Each number is 500 + 40 x the weight over its row's rms, rounded and kept within 0 to 999. Layers, rows and columns count from 0. Numbers have three digits each. The size before them is the row's rms in percent of the matrix's.

# layer 12 MLP up, 256x128, rms 0.0915, rows 88-124, columns 0-127
095:565502509500487490525514427552456547520504515546455539512484559469569472515463432474537478527488504462507519431531536457511407554587556522456507550494483538526492518450528446516514538490556521483420493495489555570513512481569486464565515542520467504475528538509497600550529508532496537496567466443521525516474450572539515527506467477564498408541462464413509509528427495510545458458528
097:592453486460514491506496498531464442535626577500478476498499552519517508457436494471565441554478468514585548525527481490490481536596512561483566516444464500486519557479480574440502493453489503430540466459428505575502490474532475498483439520533556454529467598490532530472501530503474500428469511489432514496504480502511508515495471500556496474485562517556432501469553491514508544541545
103:545541423538488486458524520581459494535501485483507507578505428490450538507528526478488567528475558420536465569499503528487530507547468467529491572524560512474474485487495498520480590526446463515489479426510462492456507518543506481456518497443501475470456457588467456534493505488521457499459529449524511471431510499465417536457529511555447530540527600504413544486482421453536458456559
100:522459542488545540473525565544459465469558503520420491527475529478464471488473554516521564511470549403491509455486480483471492527477476537460533531567521421438445496516572478521443494512545545403456473584458527472559483506436486547434471527516458482575469528546492521489473459453506511499537479456523437549494511551570479542453520434512539554539465503563573510507483483486480441474534
105:467490454508441547537554525541536460464392565544495505566525550585469522619541428468501405553527555552498517515434523530461514487466534527503515508538433474522537521508536501506499525492487543460489517467447464487503456516522502514536485455524482399507513548512496468488561502568487479515537515521446560542491476465474452440512520530471477500484518444538623473517510489538518512449479
107:526461486476509474548473473421539469401549523542506496469508472452524626488539502464537454484446483453502538527512504520521584460509506444517564513412499470527497539524530511500488461465508508508552509522541531477580491476495490531455424497530560481490442547501354485467498481498473540489524527453545494443518480531456541463449464495427539521524568425501529477464523490541443488483543
094:522499531561537488498558535534524435488486504535463439526554463432462471550519512566558521513603495517525445473507497542450458488511470497445542471512452521508532458584503449518506513454492494450498424515477586476518481461508448578597518538518527480542476530501468484563503520548506499431534508465499506529474493507592491549482504488515490389515542484536532450393535492548455537511528
091:487551514509482529545553485501473462526476442568542453490517504524486561566529514565491456458484535476461539569470491414533452491514520481525481526529505527461470535491536454464501477557547565568482515430507429401425507467487467537567437491532568507492465453519558491435470546445542509517458563491484449559510440442438538563552515471442503478437522520519498516445499554495521508474507
107:540452560459472533460498483485483517475470527533504566530540552539420485532466462465462434526483508494512543504469539475429471412538461447532517485447523482506500477470559453535477531502537557418518529489459552494497488480516414524434467510603479473495582458501567514463491496522478511491504565520517495447539471440456510527466435495461424537524481392498474559558483443536511486445468
093:619524515495486500465510481471559496502620542472500542452517524472468379554526481518430563469534485471506492550533493406446564482482489485492541480456547534521471534469482464437534473486535476426450471541543492505501433443511509563467465513471456488479509520442500516529440472466446484481520432540542530500557485511513496502505512509563371486523486465494507452510536510481518507453526
101:467502535510442505472493541551474469468557515535506544489434573423497531464556470506520467542441504518516480601434496531584480469534525559522486461521479555485508480548463524525545507511464498468542497474445548472521503500528547486509519410500544490516506585478483496494549517442503447569499467408570541540539548514436510500486479524484477427489507543527455570405549529484433534528555
099:601479462520574487540573473539439552429535509522545541482470530501504511457458472480550490465497537518451466404472479430604483489478535501459526485440537511526533544461422494487485539519529494541453496522523427532483491469484463502469521473506450485424515532533498533529433473482429521447506457483443497472487507467547471589482504460518489550552460431447498522562463514591480490480522
106:499499540533555538506548469500449478561519442478514512479515464444432573557473481395484476533508466506432526431502528502489415442537540484520502613450553483496478519501500594526494441506468456478477446500516507500513427494544602562479486496513516489528484512503613525595479497462543479451498493503499506488544518530565555510493529455513529469467556441537476483521515488463538494462529
101:557410538469581510518523557463477431457476516522511498518558424543543436543499483492507497522537621488511483507530520468527520526475528451570510606470424526475532545566477487480466549532482565525480480544507517477455519523509471492498499555568479514582496514418532526477526488466503463487555491546521554481503474527486518506513506517524596469554522445493507512562478509483517570444580
107:545404520538539535505480515502399492448503536402481500508470493503502447452547521466430519545526485513461452459555482466453529496485480525544491475489475462471452590455446452493445516443495494500495522464557428475490501518433517503485535551518487502458510525503550479554450477487503537473560518483394507524489471476549494466574517524483510503523487582505494470496496463448628521594536
107:446459491457417454455488503575465467541543466410510515565528480459528522532478466506501537531424508482450503538579473454505514448514513541506472566500511439511437464472457523435518452456447509491473458435458544528552494466512524458503484490561523469533508521547498545458561514475500552456464583486515496585514519498500480498498533488494413547558514613562503467548469552517490534479551
096:417498546511457579549489498596556452567497422508516533501546484438512493553539503517440551442478509447467458489500516473523560476452526458503536479536519478508498472481511444542469531502526414467557600543540499478487471521492495561526480458502450437515480470570521537604577556464493497493490458487507533506578529470472470488520467556528459505489403511509532513561501444491488506493475
104:432496555485426543464536449465485482483464503466525461471493531512466486518533465422508409558490492436518515471492487530521494474591429516472556503470577622463565500499484493550476492521468496527546503537499549498422493489467495494512471530522527535538477430602443446489505455482496525471528447463504436465527499525475483555461418526457467488520581444525508529535486481469462571464531
102:512500481536531464498566474488628614532515472564529498536553473562518492510488471508463476511438565469514459479491496495545451486510553539495543515480504512454492489495507553491535533581530511513503445495518509457564417477463551515570540471544573503468507512502561533508522597389433485493536485466485448547513504544483482520535527460544416482494448521484520504546520492571543476526531
097:466508500453551420515539518537520519550479487493476429582581416473526487487489602423440485587517532489536498525498514562449513485546531497490470476477524482505579475507425485531482527476506490479451547483451513483571437544500486450547474432466487531593504478497476517499536499429492486484510491551497485487490529623475505505502546547491473452477546503423471448508547481452481487547542
107:431557446589548496468517532456487510422476558466581526510518496557446500472492517441423456533491500519526484471373494471574530547511537583528509483511535464520527531497567519551490494425527540481518549532426469547447538543448455463494575462473509457510459485515508478466516489479470454516494509521526486486529462467517457513454535521524445514484490466417544555463516592499529471484496
101:423485605490542493528526514511540521524494436468488443467481442505536489488530485491518469503518573528432486499550472495512522509488513520509573533560542492423546485566521464481475428431498463507466550481516537560498553510555510533501496539551560502503414490470464459537462470494513506551491545507454483496487471513416578428466522503547487499426459526440463542508442612508451557467535
097:518516493487504461532484507524470532479515493476554517413476447513514535456504408449515551594518510522499509491487488528560525527554461507532489457452581457504436440524502550575513441477412495459522531528542504497517482482464458427527484562416477496593503491550484551497478512514407555574470495501503527532473471475477500459572537538473535522511456530483490598511488454469464494472412
103:505502561480482446493562557459528516516453535472460550454549446538495547484467504489514471467458428442506461533493519511485444468574481439497497524492501495453399528534534578464458431486540448511524554439510473439504506498482446550559528444564457545431497533542514443489509512521487555491504497490552475538426519449521511500522456488503535500600432505582479534465493551549446555480531
102:468466483481479513509524441522496462479505518504399378528532435512532569495514535530487485454501431458541537506481517518489450500485491539497489481457516560513489545459427523453528506487557533488481462416563490489454523485488508552498555523509561404502487579454547468541520499461511461476489483489471531511490547524565440507409536497613527424561544540493507499456481518436537528522545
094:424395557474474479499580547504476517452480541520477496473491560548454533471456497507515576534477538495507507487413526509508484488535493469567408482465500480494477526525518498560487485449540509462463547430571474450505503486450532499564511433491517488549499398485514483493456556509470435474536456518555522480519465447530628534544503524509491510487501537514505450499482436584507520562467
104:500505428423535502543433470542482569570566439454488511488585471508541545446471555533524506473522435527485445474428499480504489493534507471525562500503539516556460512551470573529496444488526483513471480463510511482419557506618510519466536560506520470476483522444564540478436493448486564520495564465480462502527471515542494514474489537560456460540514530522426464503505593515462521469520
102:478424480582429471577475504508492488545528508471506510468548442547435501565497419503458517499466487496488505461468463545502533489507505545531490507566521471574487475539503478521506446559520475506508474467475451511421574578531476586455499494513477507540462521514493484587461493546495500557500507524511555563449477502480381442480498478509492417507463584532420542510483556533471466470519
100:485481521526511552605557472418545507513461451588459488483543500515475547472473547554506486503529493474514432568504546418460473499498451498492483610489520522488525433542541525544508481537439512532488418534521456504531514508482476521473493478448460474504492410546457535525520644580498501531579540537542450526501504507470491507491531495456528511470473507459529526564453486504536531501487
104:494511540489471410505471500538465563489537479584498507418491488508466534491419496489479503531521548488502469480449485456511530458465535479467481488529528481509453529419549465467513444548508430465494520464497516536469548420487441516511567489461488463551512474571438527527470552604497564501466536594494504523557537490538429457543517543527536481520465535557525471570507404482480557484530
100:473441527521464516525511535490513537555415467491471441503492543504492391493517527508429483466432508536457521582490508550499478470518449507486492517502488568492498478579496524522522472609502587506479492495467447504435461449535494523519513495516462441527455474439423453526454460459539456528556474549511448482511411422496513520490530513575478486491500512379491488532496498439461530481528
102:494470509519477503494519459551517460486548512494479440558528494525544533517448500493567535555540571491584542537528475460514504501433511508473502550449545436508531521461435440536530394442468459478437494471512546551468455495535483458575578487408459471558523472502567583493490449474504532466529487535486555585465512521525483511476475508452496445545440489507502475490548437464469480450462
106:440505477516508491549499496428538471485425569430512560426522474489508468422584497483499494510415470524477511535450463566543519532483522476476435460529455525518482546491435444517522532432499488503498565544528445475506525422472546515537478531467561541514541520483443410452515461466460501533461457410534547485488473475542480485478544537490453544530576482422457517456471453486510496476497
097:387407463517414530512481492529469536543549547501450500537505466550458572508497514463500438524471526532503476505511514550515478409504514525553455516463495513508516515469513477534534458452515485466505459479456523450483502488545577479494446512469524569497465555545533426438530496478484508456527478447481513591534477550502449487528441511460513493507521531591453482452616421469506542465495
104:517493516521456465547591529504452499521483493459443505572488515497526483475526478533466507502495499476492495498513527441417444545465403382513473464479489562487455506511487528425519639464505490431496488530586497525455441520436527523476557485564507535490494503519533482536476535469465498537518459527480495519548447535532541536560560469527559554420458485497449436524465534485506497539493
099:526541510440511461526551547528445558497527432527543527496511445546462503461526441465502539545597419501540543455515478407471547489499501544545533495556595492500563485509505531503513413504501462534478481475555429482471497534502432477532455465453503583514454508486483554418517468476550464532501502542470465487429469500509552455498574512501519456431438531480529541452529499537492520493453
095:465471514404476518540493509504535511430578518524398534488501550481462526424482463376441471522431466408492496534584512492512458516488540519511462504509534449467479548450510470466534531522489508611454468518560546583509462478445475465530554496495514533518522491490471494457513516546461558496515509500454449539460519452483496511475420476462500487486456551473573489521509505473485568499491
# layer 12 MLP down (transposed), 256x128, rms 0.087, rows 88-123, columns 0-127
101:515501537512549521526460535508489598481485447462487557467489447428528448496464444556518432461478526497517511476532500548489512548495501517536497457570523461484487566554528580488444504498467558451526381452433526456528512471500511441506506456524467509500509544526506495561481498432541497549494448476508500508476397483564505493485555550586466492507417525494490510467505545585513492412506
099:494506443502494443492518465472448523570541506496507525494502587503523468514486531544508489525455571506533518526491446488422522473490503478489408504469540481486531492604569495478544489503564576531573524498529500400516510536492564574593509442441499523482499506523501449491521423562455545456500451501426488516475526499563480496448464498505535516443488523521536482454507485548614489481446
103:470485466513447539438497483422565590469473511461565535473483444490462514484434527559469452502490453495553469493503487466486495459560481481407491458441549464484497483477528503458514500523500555444482499488404483493438471545474486441452504579468473489526511515441500572444459450514516548526554492509506541508574496480516524497490432503509534482491487425463482388486527489549401497555521
100:463524471545459502480501471492493466434464562520450529508495503546535509524446522482401483491516484533466450529501461489534449533526502544445527524516497478581476521462508545542448474549491506481571554529509494476499518501535446480458503410522475483552522425533443491484444532477580472483464498526541461460560473566492532435511520437466530607463507586566524584553506485412549510517526
103:510523449466493518562474543590501444567511496463527503495463506523552457467511494559483402525504542444480484450475432478510485559483578497543524517465381502469536475589594487493375478457467487468501508509498439510495465516510492471505518492583499492541506503519433464512507458493428539504458492433509493513461479504483510442484528386503486522548495532453467538515536466481534521462499
108:594516471488544506522554510463487533492522549476488526506488445496499446482476460539570468505462440531517527530496612459484479475496562514553527551530455477519544419555476497559588433500493416509460466542558504545507516475541513525519526566542485475486525574515460515526513485526452462498523460405529516513541475504466519480524474563426500420518480486513545498548586423527561529475490
094:486537382524474542487478486492585476517548489401477507506487476549545574518571520465431460498531478429455482507535488461425516411509560523509444531523501388545520539533463489583461481531489504539487486499540536411466495493527488502427514527506467543517510520500503505464488477472548538524527531479545509533533498487463501474604461501443503505512527496526444478536414558520447501480511
095:536434492548523554483569488446500476492567551477507481460547466487463511512527482521476453560552518483425504462513465475467474575465466559497507422485547444519529429520583450500512484526493411449531466527489580479447512472497541572518469529470503540461590513502454503532497555555463392526435462510519489478566526465484440532460550524456452481498440472480485485536517491550530536504498
111:519462502518529544498527499484485472455466526530540490527522473489500519531512519539471466555584464560507569487599318462537465437485454513489531494533511506455552521542463520509426541470452477499498466477502518547490519565499516494511526539542461477458527458486538516486540477481557498448545450460537495456479439519537449463482550471562456473436575475498459472433539470583536468506488
098:537461451509531536505552529477515478495511518430459515554528466553490465460456444561476499434452517481434569517463501457478523497446517448484502509515563505547490489532458465514473486438513420467448419473502419520440510461494475504559488488570510465552521541466546502510450491463434521492496542503491452549519468516514531547437453444620392503483445501449425504516466487543520521478539
105:501536495470462479466509507484499506514494477446467505522542490501489501512484546462502411423595453471594508503483453493558386481434588464486462471432485521526529466484491482401475520507482490470558468435554544487524527475451503550556550569501484513525456475481465541499503544556595494438543447546538406505533426542478482505469530456522453470471510504521527484528512522504486451515469
103:460523502472526547509560471480504521570446530492425495535514502488464394540536453568505450507452517592516494453475522490457462532465542520544511493535486484537470455555498485535443544459518481528549548447491558576500511457456490424512456479479498508530472452573495538400442517587522490473499422584503485500447528488504506494543548535518455533490459577480503434501549463466485539511533
107:506480474539538458442445442496455444539484530532466526507514519464503487563467510508569537511439422564545487457439458563482470521461498473536583550410521535522481465479441564437465474457509474501555526519481531478521526550510472454481560493499562477541511507511491473458448504502566514542423500594475474532567551500453544513534384472514549478442510478479489502558500532489446477484474
102:508506509526447545459465464490503532550501624551547494449556504508476490514535501473526450425492506452501540537496569525439516548516514453449464536442575523497436389499560496459526492421547552492483470476502525469457564580514460529508556545473489501513489512550601506580507460538449559532506540534513524545474467507438519498477562535488521465486469433498509517529510443502519501463481
108:425477521504521491502521468568487543468541535446464481538563490420504518541453506461549554497464541428507503531469455575377481470490495524546517509484516566545450461502479440511559495459558551449501510546436516487540513491514515476511587477476481517516468497481418458480492521457589455463453530517529501509501513489540459616518464544518527539577574471496509498516444500529474523514557
105:466463520490483494496444524463469443542593515425456508487485456480502476512561476431519501523494500470591514573482434532512483535477503452583498421449545418461510562473456553549457474432435469477463469520573436507533479471462481481532489461498546527529569565502524517492437456562560492488467489464473514514508450554530410526476449458491478554506471496549455504471492441504480502492480
099:460524418522538449479463534499504516523599459524529517502515453477471519545486520455511516486500513473541476550569553454428513555591561528521482495515426521473494520520569411491489527501453539447476494504422434494476523462505504493549579417521451555465535527482554505446410536461484519442558518479562466446475535533476515518503583463513523500474518465492505431505442512548487453487510
099:505479549504465516496463488476511468540555519503497507479554454491520504496497485519486469510604523498541570480507631494543521493526525498497530487490563513531496482565497504432645452555505496538491447548539550451501476552514460484439481607506479508511496520545469573504441445466418567517520484460493512434520493553464515490472480485495471548463467524479532539529517504469392560502536
101:448521495546569480525539543507427514518547483474451525538448451513464600471467448464530455544565504447508450469534392485524464560562545490417484490518506475516541485501560437440444464548492497462480533427482489466530543525525497448495498488567525519495529496465529468466507474520482561494496482529552521490420493499510566465570522423482561485414552488560531522460482549486505524498474
097:483476513510513478505479485546523496505480508502473484536555577554531463434469476499514540495454431538434425480485488464504541459512447523428531497471504453524456462514476528460510501552475507506429556454486539501589522477635580527490422428538492539491481516555513465509480507448587538477518537495454519416520497542576510532447447467455518461469499532570475521526575502472457473534495
104:454537474480514473507461556535543471455483479465518498510420514525459515543453491521443464482503493443450503452557420515551468457498470422526584465492501490482485439569507487507503511506470454512573531499509443582490586499539445472473503503471452454527508485538581460522576446562457561481484464470513512438547568487476504487557504557449553521518555449431592508515501494521528492444491
104:500538546595505539528440499518552544518564479463496452505497432513530500454523464464441579516458508478454547530431482528593554522440511544453467467576504489507494572469516438445534496476468468532546472450536475502528516438510448530515544476387468451495504539525535480539487457501494510472472537499589567515499491468535476505511477580587494547511503520571460552466522483500470488541504
097:507419433548509554460493534491525523490486531485534506447509566579531492445544513437447473457460488453445506558467540533490490489463504517486420545536517503550556417500441453533464526522517437556465466485529512478450533509494561506551525487559564509551503536412430439517522534512493417450510551470551443449560445526565543508469483455501425493530509499495461528489538513552506517523484
103:501451472543454519448581501534512460499569509501510510432457491508476540482506494495458441556465596511489476495505613550535482501479477501578546423508515398440545486554546484495575487468520473542526519516520459423480530507509512502608452507433507400501535515531519453496504554511467477558499489515529522536456467458543445514482507574427517507492483497483495492489559481437472483463501
102:449521481483499451549531510440512543549526585512546506470548555524525503553498558617451440554466550417518494492496413564461521451448462517404552498483491489480482476498468420495481522493506571531590492522525484563454452543533495464537497503491504576546544441546477478542521524483526500554533472506504530559444438529489498516519503518522469574528474569467539489530513512467519515534493
096:518420457442457539517485502474521511527531442551498415459466526515545481488471520521546468453484532498493480499514549487454472577514471518566506508521496525472485558506618413488606546492520457418430485496477518522430484499527485555460512497485487550560510437466455483522544517520470458537474536450591496497487463490498481551489581507493532528485515583559522524487473449432451522555477
106:544555433529457500487476510501530558470496366505503553548503509464507498534467498495588514517495480496517443523462402566515500496469466468490452456484504541489498511505497589475466551528480522507476538445515510486551470407577526504529499522480483455487477499383549608477475544435529469530555480507527513532466467498548565531465506544535460490488410478540469484503481482547504510456556
100:476523490471467507521469491584500469537491451462510479479579496481462506463472535471402496488518489430459528498490437466516499528537452417517471450530520463484501500553532528472464512570537533541559474507532525499457562555520490483450476424518507510494445430556524469451514518519558502464565530504468478523474543511537470612502507506565552477546524471515504489499464430530584476466359
101:471531477455479475498524540557504487533493590463527494483488430519388418438507485429433486528544453521550558494532455418517475543511571498479489502509527449500468487536473471451488501454480572472483522520467593514452540402471539545470509506517445514545458473529551496471524557508449497502523480480478461454436466522499451464515516442406516531499547463532472520529549509508570524512446
101:464568504484506497519520493586484527520541496433390385499478515434550462529492501497492482506452516494465532466536424509479472491470459434432549459529520545449455487458543504475515529515491517517481515549447453520464512528563528508549539473497480411517482587494506507482557503551515578453520558516502453537480595492552491513484556466575517476517549495499517432508551505444567481484457
100:620447529488554457457502542540517469530517485536440521414510431422485481518466511484518488489500472585475463443487436527583487468520468460540521467482551452534480473413523512497435502478432539436483459509502540490517454569501498483511491413460477514524491465519537498495414501482519537556491461495447522560442504526479519514483491594494520468499464476478513518546437500502537574441449
102:473487458532439548575568493439530480455479479489532502487516512523515524491516498520480509561484453546496483464528547518442501420548503464540554540497386576482516636470513588562494561556477522454589536519535469429498507511497499543530485460590522495468496547521447522478467533495556524545514538453494494475502489452522539502460499473477561541415557518490487468505522507489491464535531
104:443482509486439567512575478525466471607473471543435548538483476485503508532437446516426520474447507482462471473505513546524509512525502466501517496477518424485467476468483498551498473520479505456485523412517447554496519499594486432503470444517455508534438543463523507538503444548477447461435519531510436535438563471482511560560446536555518474480487490600453468438515436556519477503530
097:567490546471522492468525506435536504477476452481521464488513519479517528516525524431491531576485599540485528431492573476475545531506507478452538536534490562516537489528525499478623553596466553466474441543471505504489492540513499526487566474440531550511512445379509541535497479512413522555548466476505507488474493513473537550437589529487486549447465431468498513513508501487537531493446
102:592450493482518500553456461569411486521523444486416485522490466525531484498495449439579506534514458528542521542462473505539520472464446574495450475491539497484475468522437491491489448457558418550524567498542476506541498482524494540475517531536513488421469535506499480554511484492540561513496423483531481536457566485470450525472584500517490448450509412483500488532486473555460476480618
099:538485480554547504432529492492490535497517441590473487479533516516550452476498506553508518456484497525510471449499551503510461481433478495525439452504466532505507512413509563457530504457502505415502508471557568404561488476451483574497555513541484514428473504536463508494508480554546450444469545486582463455464562545482558607528492473472527495464434417501536451526478481559537495501542
# layer 12 MLP gate, 256x128, rms 0.0962, rows 89-124, columns 0-127
101:476568495498451410489552513432516476466519538506516499596579483478589497507535508539485510537479438453560490532602524481467514510564554555434502525478499433514476497521501483475536540559569514497539561458459491474459459504516452572481458490450514498504509478461554472465511545422480485412448549496461485495529455529437509407525495545561498479451540523483487445516497496533523508465473
102:589467547522498551490576472493510484494511506466444552558536501478536496466509558518562447530550508487528460558531529463585501497514473529438472504505524473524459468555521455559533393467427529453493518450470505516563518437496547537477499468511521547516503520474491532491437514508470509445523523511481544524533522593470497456502492477486522449428503525481566446627521519593444480501452
100:548492515488503479455502524516469550419590430473530581566518467468477571422536515535596438513483541392513455520517487516530529562516479501475490508501519443500460546564508494490467574481551485462540435497468528438493474493514489507462506487519447505502538491502478518468528515439499512546458510436458517529517565562596598511454485484489510483470556492564468562513516488517505446474467
099:487416519534549479526508487499517489531517494539448533584493541502471533526457529502531535408500487552494557565421531450509551488487527502445452613438491487543477515526480453571515493501488583536495549413435455475553491468496510526501563455502503442470508509530509492564445550521497516499589476502415518548505534494511440518497466544493482435514442498499536398513467540492488530516466
102:487498516510511551470543498510503536491489510438499461635481447493502481557468522496466474413455485556455455499442549502567501521463470502437500524505483512578397505449497461527546475493509513435561486538501412456439519469520498521565510432427536511490543453446515493531488532426475469526528497534434489465519575448522454555513520516491450463507472547501503514472454570484431481450490
100:507541362503552516500433431483519503423460475469504486484494549470464478475505489498441427468460524496497558486527526345417405501513545480453514510536474522565525571501472508470521511478535474523490520549490416451415441502523524521501443493510560473484523519533507534529537476455469474478516520534470502501554410521547540457483470561510515461528495496474514511534522528497464478526490
096:472495456572534433470536529483529455493507445520531495540521480507497499474486529569551484445483465519509545481510506517593542476492487439440467524480535451502457473485533524436532556412534443505505542468479561523501502500531466532471529468542539500470477530489542568459521502488534525453416512496504489500481551488538584445477450596416521497518496420489516488520401470466381512439521
111:468427556461514436513466459490442565528473524451571480502512440481473506482461485501456507414458462462558518510539511537480515506573474408480463489434571414445522479492452461536503546526501511474518509533494573467512461426515529477459504494546442500503485521532545484495431467437477478531585535445503490444533445526528549506542568469488498504474372501468462496476487460518463509482475
101:491464484504499499504459427580478595553489444432477509545578429510486501484454534548548538543545526537519494518481575534449476589433494522459562521541511498472458491522452526498511501553470459500522470388494431500473509515575546527542512577527496501530460569498509511540533533461527510566558590474508501457518510466533511524500495524512562478454531527539456478555495501531464448480441
103:402515456489505426546489547584547502517521476517478487460483509482519534411513505505470450548500499445559522485553509443443485508535561442430490501451564470525533512490503428509463482509511491414522460497547469471503489531496484479541528483495465440484479494513480595472444419469507556435519469466456529487486474498485530488526491500461483491506505448535568403559489476543498386541424
101:500492478483497475599484469521498481492461491496528531526473483511515553500579488552510463505541525498413509448513509533529456527570494506499497526439551537501407574508557560522522543513489592538409482413446491546528521464488578540538517445501539490491537490546458572580451501520506510493444593500509494548489441518447500566510450532523531505472574461422548484518473488519508497470511
112:479475497473419421485500498543437462461508533497485533517487515581502544576505490483492499384462525484516526464531576536549486498553509486472501476447522538548487509541430544431510536481464505536429515447526521502518462477594517446483500451553545509487471520513446462507495492498412476536412473519532565490552538507440499486542444557493443523453511517488489539457424455508507499418441
102:469536473579517459587458522491509493540514535496537550498470540500544497459461519474499459418501410517542516463509476462524469494502505486444541398463545419606442441540467518469525463520474519463525490464485567511538462388532507512571462505489517422472485486567500571537486503563536488510504506472522531543516538544591531535543520469498456507462490472474473515560501552534464464492518
100:545447487478463476547526515472483473544464436502479536616522493560543489448444497565529480436457531475472500570558511464477533489529465471458560523496527512488470545476446497467500538482465385549518478453518467436537500462538480558535483473504475486476511526492582493574431557419500486521467465512461475508455440509422483464452560534512519441536424523563488530519480494527511539442491
096:536484580457494492534524524504521489499606531478484474473517522412514512475530447444499516549439554526526517509481514387532590537585499462473463486483579498448483510533509555498492488467498513485492493489470493504489524454528516493451549510441529472526471469524494541469609438482499569509510511542539502462514444555535532491528540555521521521552538531537555534538432570583568549519545
097:501502398528489446519514538463449520521556510485506529512503491505498507452486546413522466483468510569559500493506494466476515517519499538461512555514527541484489525504587535488521498526476536529500404487431464501522490463529490464581513508414497534511513594486485518443384472516444522523533530480474449468467498560488495498467542497483497450530506422485491510543479623620455447451513
096:533513427485561449503479511563440454512505514487401515539524482501506506506485526519520528484497530542546451564512499482430476566479501511490501487483458448525440503488576467558496550458451433465482475478421473507526576426503493519526533498433534452544543556484530593456441520527507514515450561459473522593436463488518447501526493529526532452506510528450457452471536506554536422512427
098:505470435467464498512527436553596527531503489481394504511525523516545527467490467569451402470442481492488508557456542507457453507513485484535452524478481484445536453523505528562462488530524497463549461487500496438543523480527501582508491527555487582397497420499513560459497534503488423530504533493471483484517444435482523564470534495488507486514440556522523424460495541478550564451539
100:561529526546565460567398478514509545458487461455450495527544505539530408494481493498512554471465488519498507503565485517538500573514516462477509508519529445418482537442512501490546515467506522547419500489519483520581383444535551516552459480519496500473491504518501533484522487525495448489558552515496466575443422468517479476527522530592586444473472438490495424499485499502490530559529
104:549514477514527506472500572566527538503584562412501505505542488518508495511535548474503539458481509503524513555479546522516501574463509488524526590566586510539544510509511507471536519480461477513466509518427424519483476513451510429476479526512471474530451503493477506486410425481447502581529520444462525479555471569585464553496609579448545531548461514488523494502456509545478504473462
099:508464447444484498444484469611490474452560476549489488532490544500479483547499475455532490514555561482467528494534494421460497448554600483494500464569495558539467444525493573457551452481467571509494460440502509470535491527503544511501404471482440499491535502453440500449412476498444446456437493447519469515470493517489566487521420503517431502482485430506494480466497546574493484474508
101:603536541505468545540505528579468532551520504471501477547502511522557461438499546559501484487517540513522524517503530524428627528528446510549519523498502477483538431577456447483475471482478471488569511493583488498519504514515542458541451542506543497384444493481479498561434515489476497528443530497537458520515536527450477500543528455591437442454512468514482405490504475527495513476523
103:554483455503522485456523468524505499403590481517474525511433504481487558464485509487531423512539505574445543577500515545489577563507480530453558460521486512471509459481560471418556555463476489515499494539514452508478521494517518527557492556501538483496524457475557529534530528429549469513514556480578536535533568511470525566480547543400437466485447493410469439539532507498482524506499
103:582450499468445537505570493534451493542535511473519514589566539549509554569481503488494456543439513535542574473480498522558504447530508507412511504475498446530506538491446427516533504549553540501490515453545454550405521499502543466574591474507506429537490514512473430512423535462495526506449527478446474513534479521560520434498536512535467516471490509452466501573434515475475473478488
089:472484470567508480504521489451542532520504520524450423518506477503440459534495467468568427469555456528490502565497526489565557593504528492633524489501512481507509520477509496442508483541463563465538512475493488510479480449479574463528541562531503539416568498509540499512497446546506501474519487465548560452482484483501554558462553535450537526562465412461497461534566499566495584528489
098:499504506582477450502466499496477528483527500468504562553470534469498478521497441504514457482438524493533540568521544505505525522513524490520461492559524481476496509445526475400594538473372518470486456506487479511499473456479612473571504491540454464464499528502521475517502507425426404569483451523505567470511445513555550561531565514459485478462456432489512517529465522519469429439489
101:442515473499511447512500526573492512516449441553535593490450517442613528484531469486406466488472507449550485512509528539547472485590594568484540456510483462571489558521508504481514513526462493480561469447533510493378528522518545508553502538462493524491483436504441513504468433497512548539549504456486537438528440539466551443508518493461485503499464476544489493521502482518488437451481
104:514462515545550511514487443512519510569509455492485487447498517466601540520424538544567511431465498525463457404497583533414533440460466483470555501501476532500485484540423445494561556526463442502497497495544506382510510497490547561498446484475532496443518491538508512492494507497491509547459535498462502452561546477501497481531589504499513448404444453480518513490454497556562507514478
100:475531520474540465544480512516549516463489441526492525502509500582461469527501420511534492499450502628503516446579508511543444561470476453475538454525493494490482537558510510430447552519511582518544474535524396498573461520453578408566486420464558464528473506502482539508538480498438498464509505508465484474484450510548516558471526498537524484435433508477491486451479471541484513513440
101:496529508461451528488438472535446534446501468462521493504423494506479550515471460527479503475491520508558492469537527502452528479487573486562414460524561517510473484494460523502524485519496618533454475549503468451503513533511520478481480468482469292484462450532469470526479465495479504539506473514511512464405437507437501494527525515447438520515476541459518559524511478518430427496486
102:500399526500489508503521494503536478445520471518378560502460441476478454460447558546438499535446522554525527512525489533468511457475445448486459540423560585501514485485507545551521535502513521434526476483456499526483446441533526483554457454554448454502510508484439511498455522552510469470519515493492540473459538464487521500473513453586482466456571513470601548503438468538486439458550
109:474500480513446494540551516496438459573536469536447551542457535478505557504487526592482527499448502580461494489503493507520542468573491478466559499459530522577475545550541536507539547378434526502535520438539527538494462496551512469443445489487530365503547501481524547541496528491431477562409526503513520512496524481463509468543527516490474539511522467494504464421563475532477488475488
096:479537475521516522453526467500508479479513565447477558508531438471561461504625482488496511519466448462495493513506534519487569548492461468483492557524547457525454500480526472402517546455487554582489526489492540537572460526427514569538555503523429567487527479467488472504439539470477484538506473494464476459505426436472422558531508465505514569471493508481457506506420580533478505477579
097:485519459507485460519493467475500554522549457388480572554536515510471439506503503541454554520582460491519473482505509496552564588503484546501550502446536515533507541547440513490452512495430475451471537572510489528393451522455535441507485509448466495428483494491488551466522468439537484543462465428541463528524506447485445514437549459547477467515474539491532429559434509462497484449491
098:489483509547545505521479555490550466576509519469574505534476515458500423529516494453543472533543502492608515518498530462506559485534583462438554526475500541492564526526541502443513588493466498472441518525534529517446508540515557446523542546562502474551517465463463449480533479508469545487504484460575450459481432571553596538486519483493512455430505411528530493553434512488510535495524
092:429502503515548505499435498434515490456525448569482536498479456515522508548441526527523465472488541536493520491551509397424631490434447553523489491504510424457481493507462539554547455554513499526505535491543437492453530485555526468542433505470539471518480546430506526504478564461539525527526447488448460480518487448499472532432565544452502487519532490474502439480457523585448505555471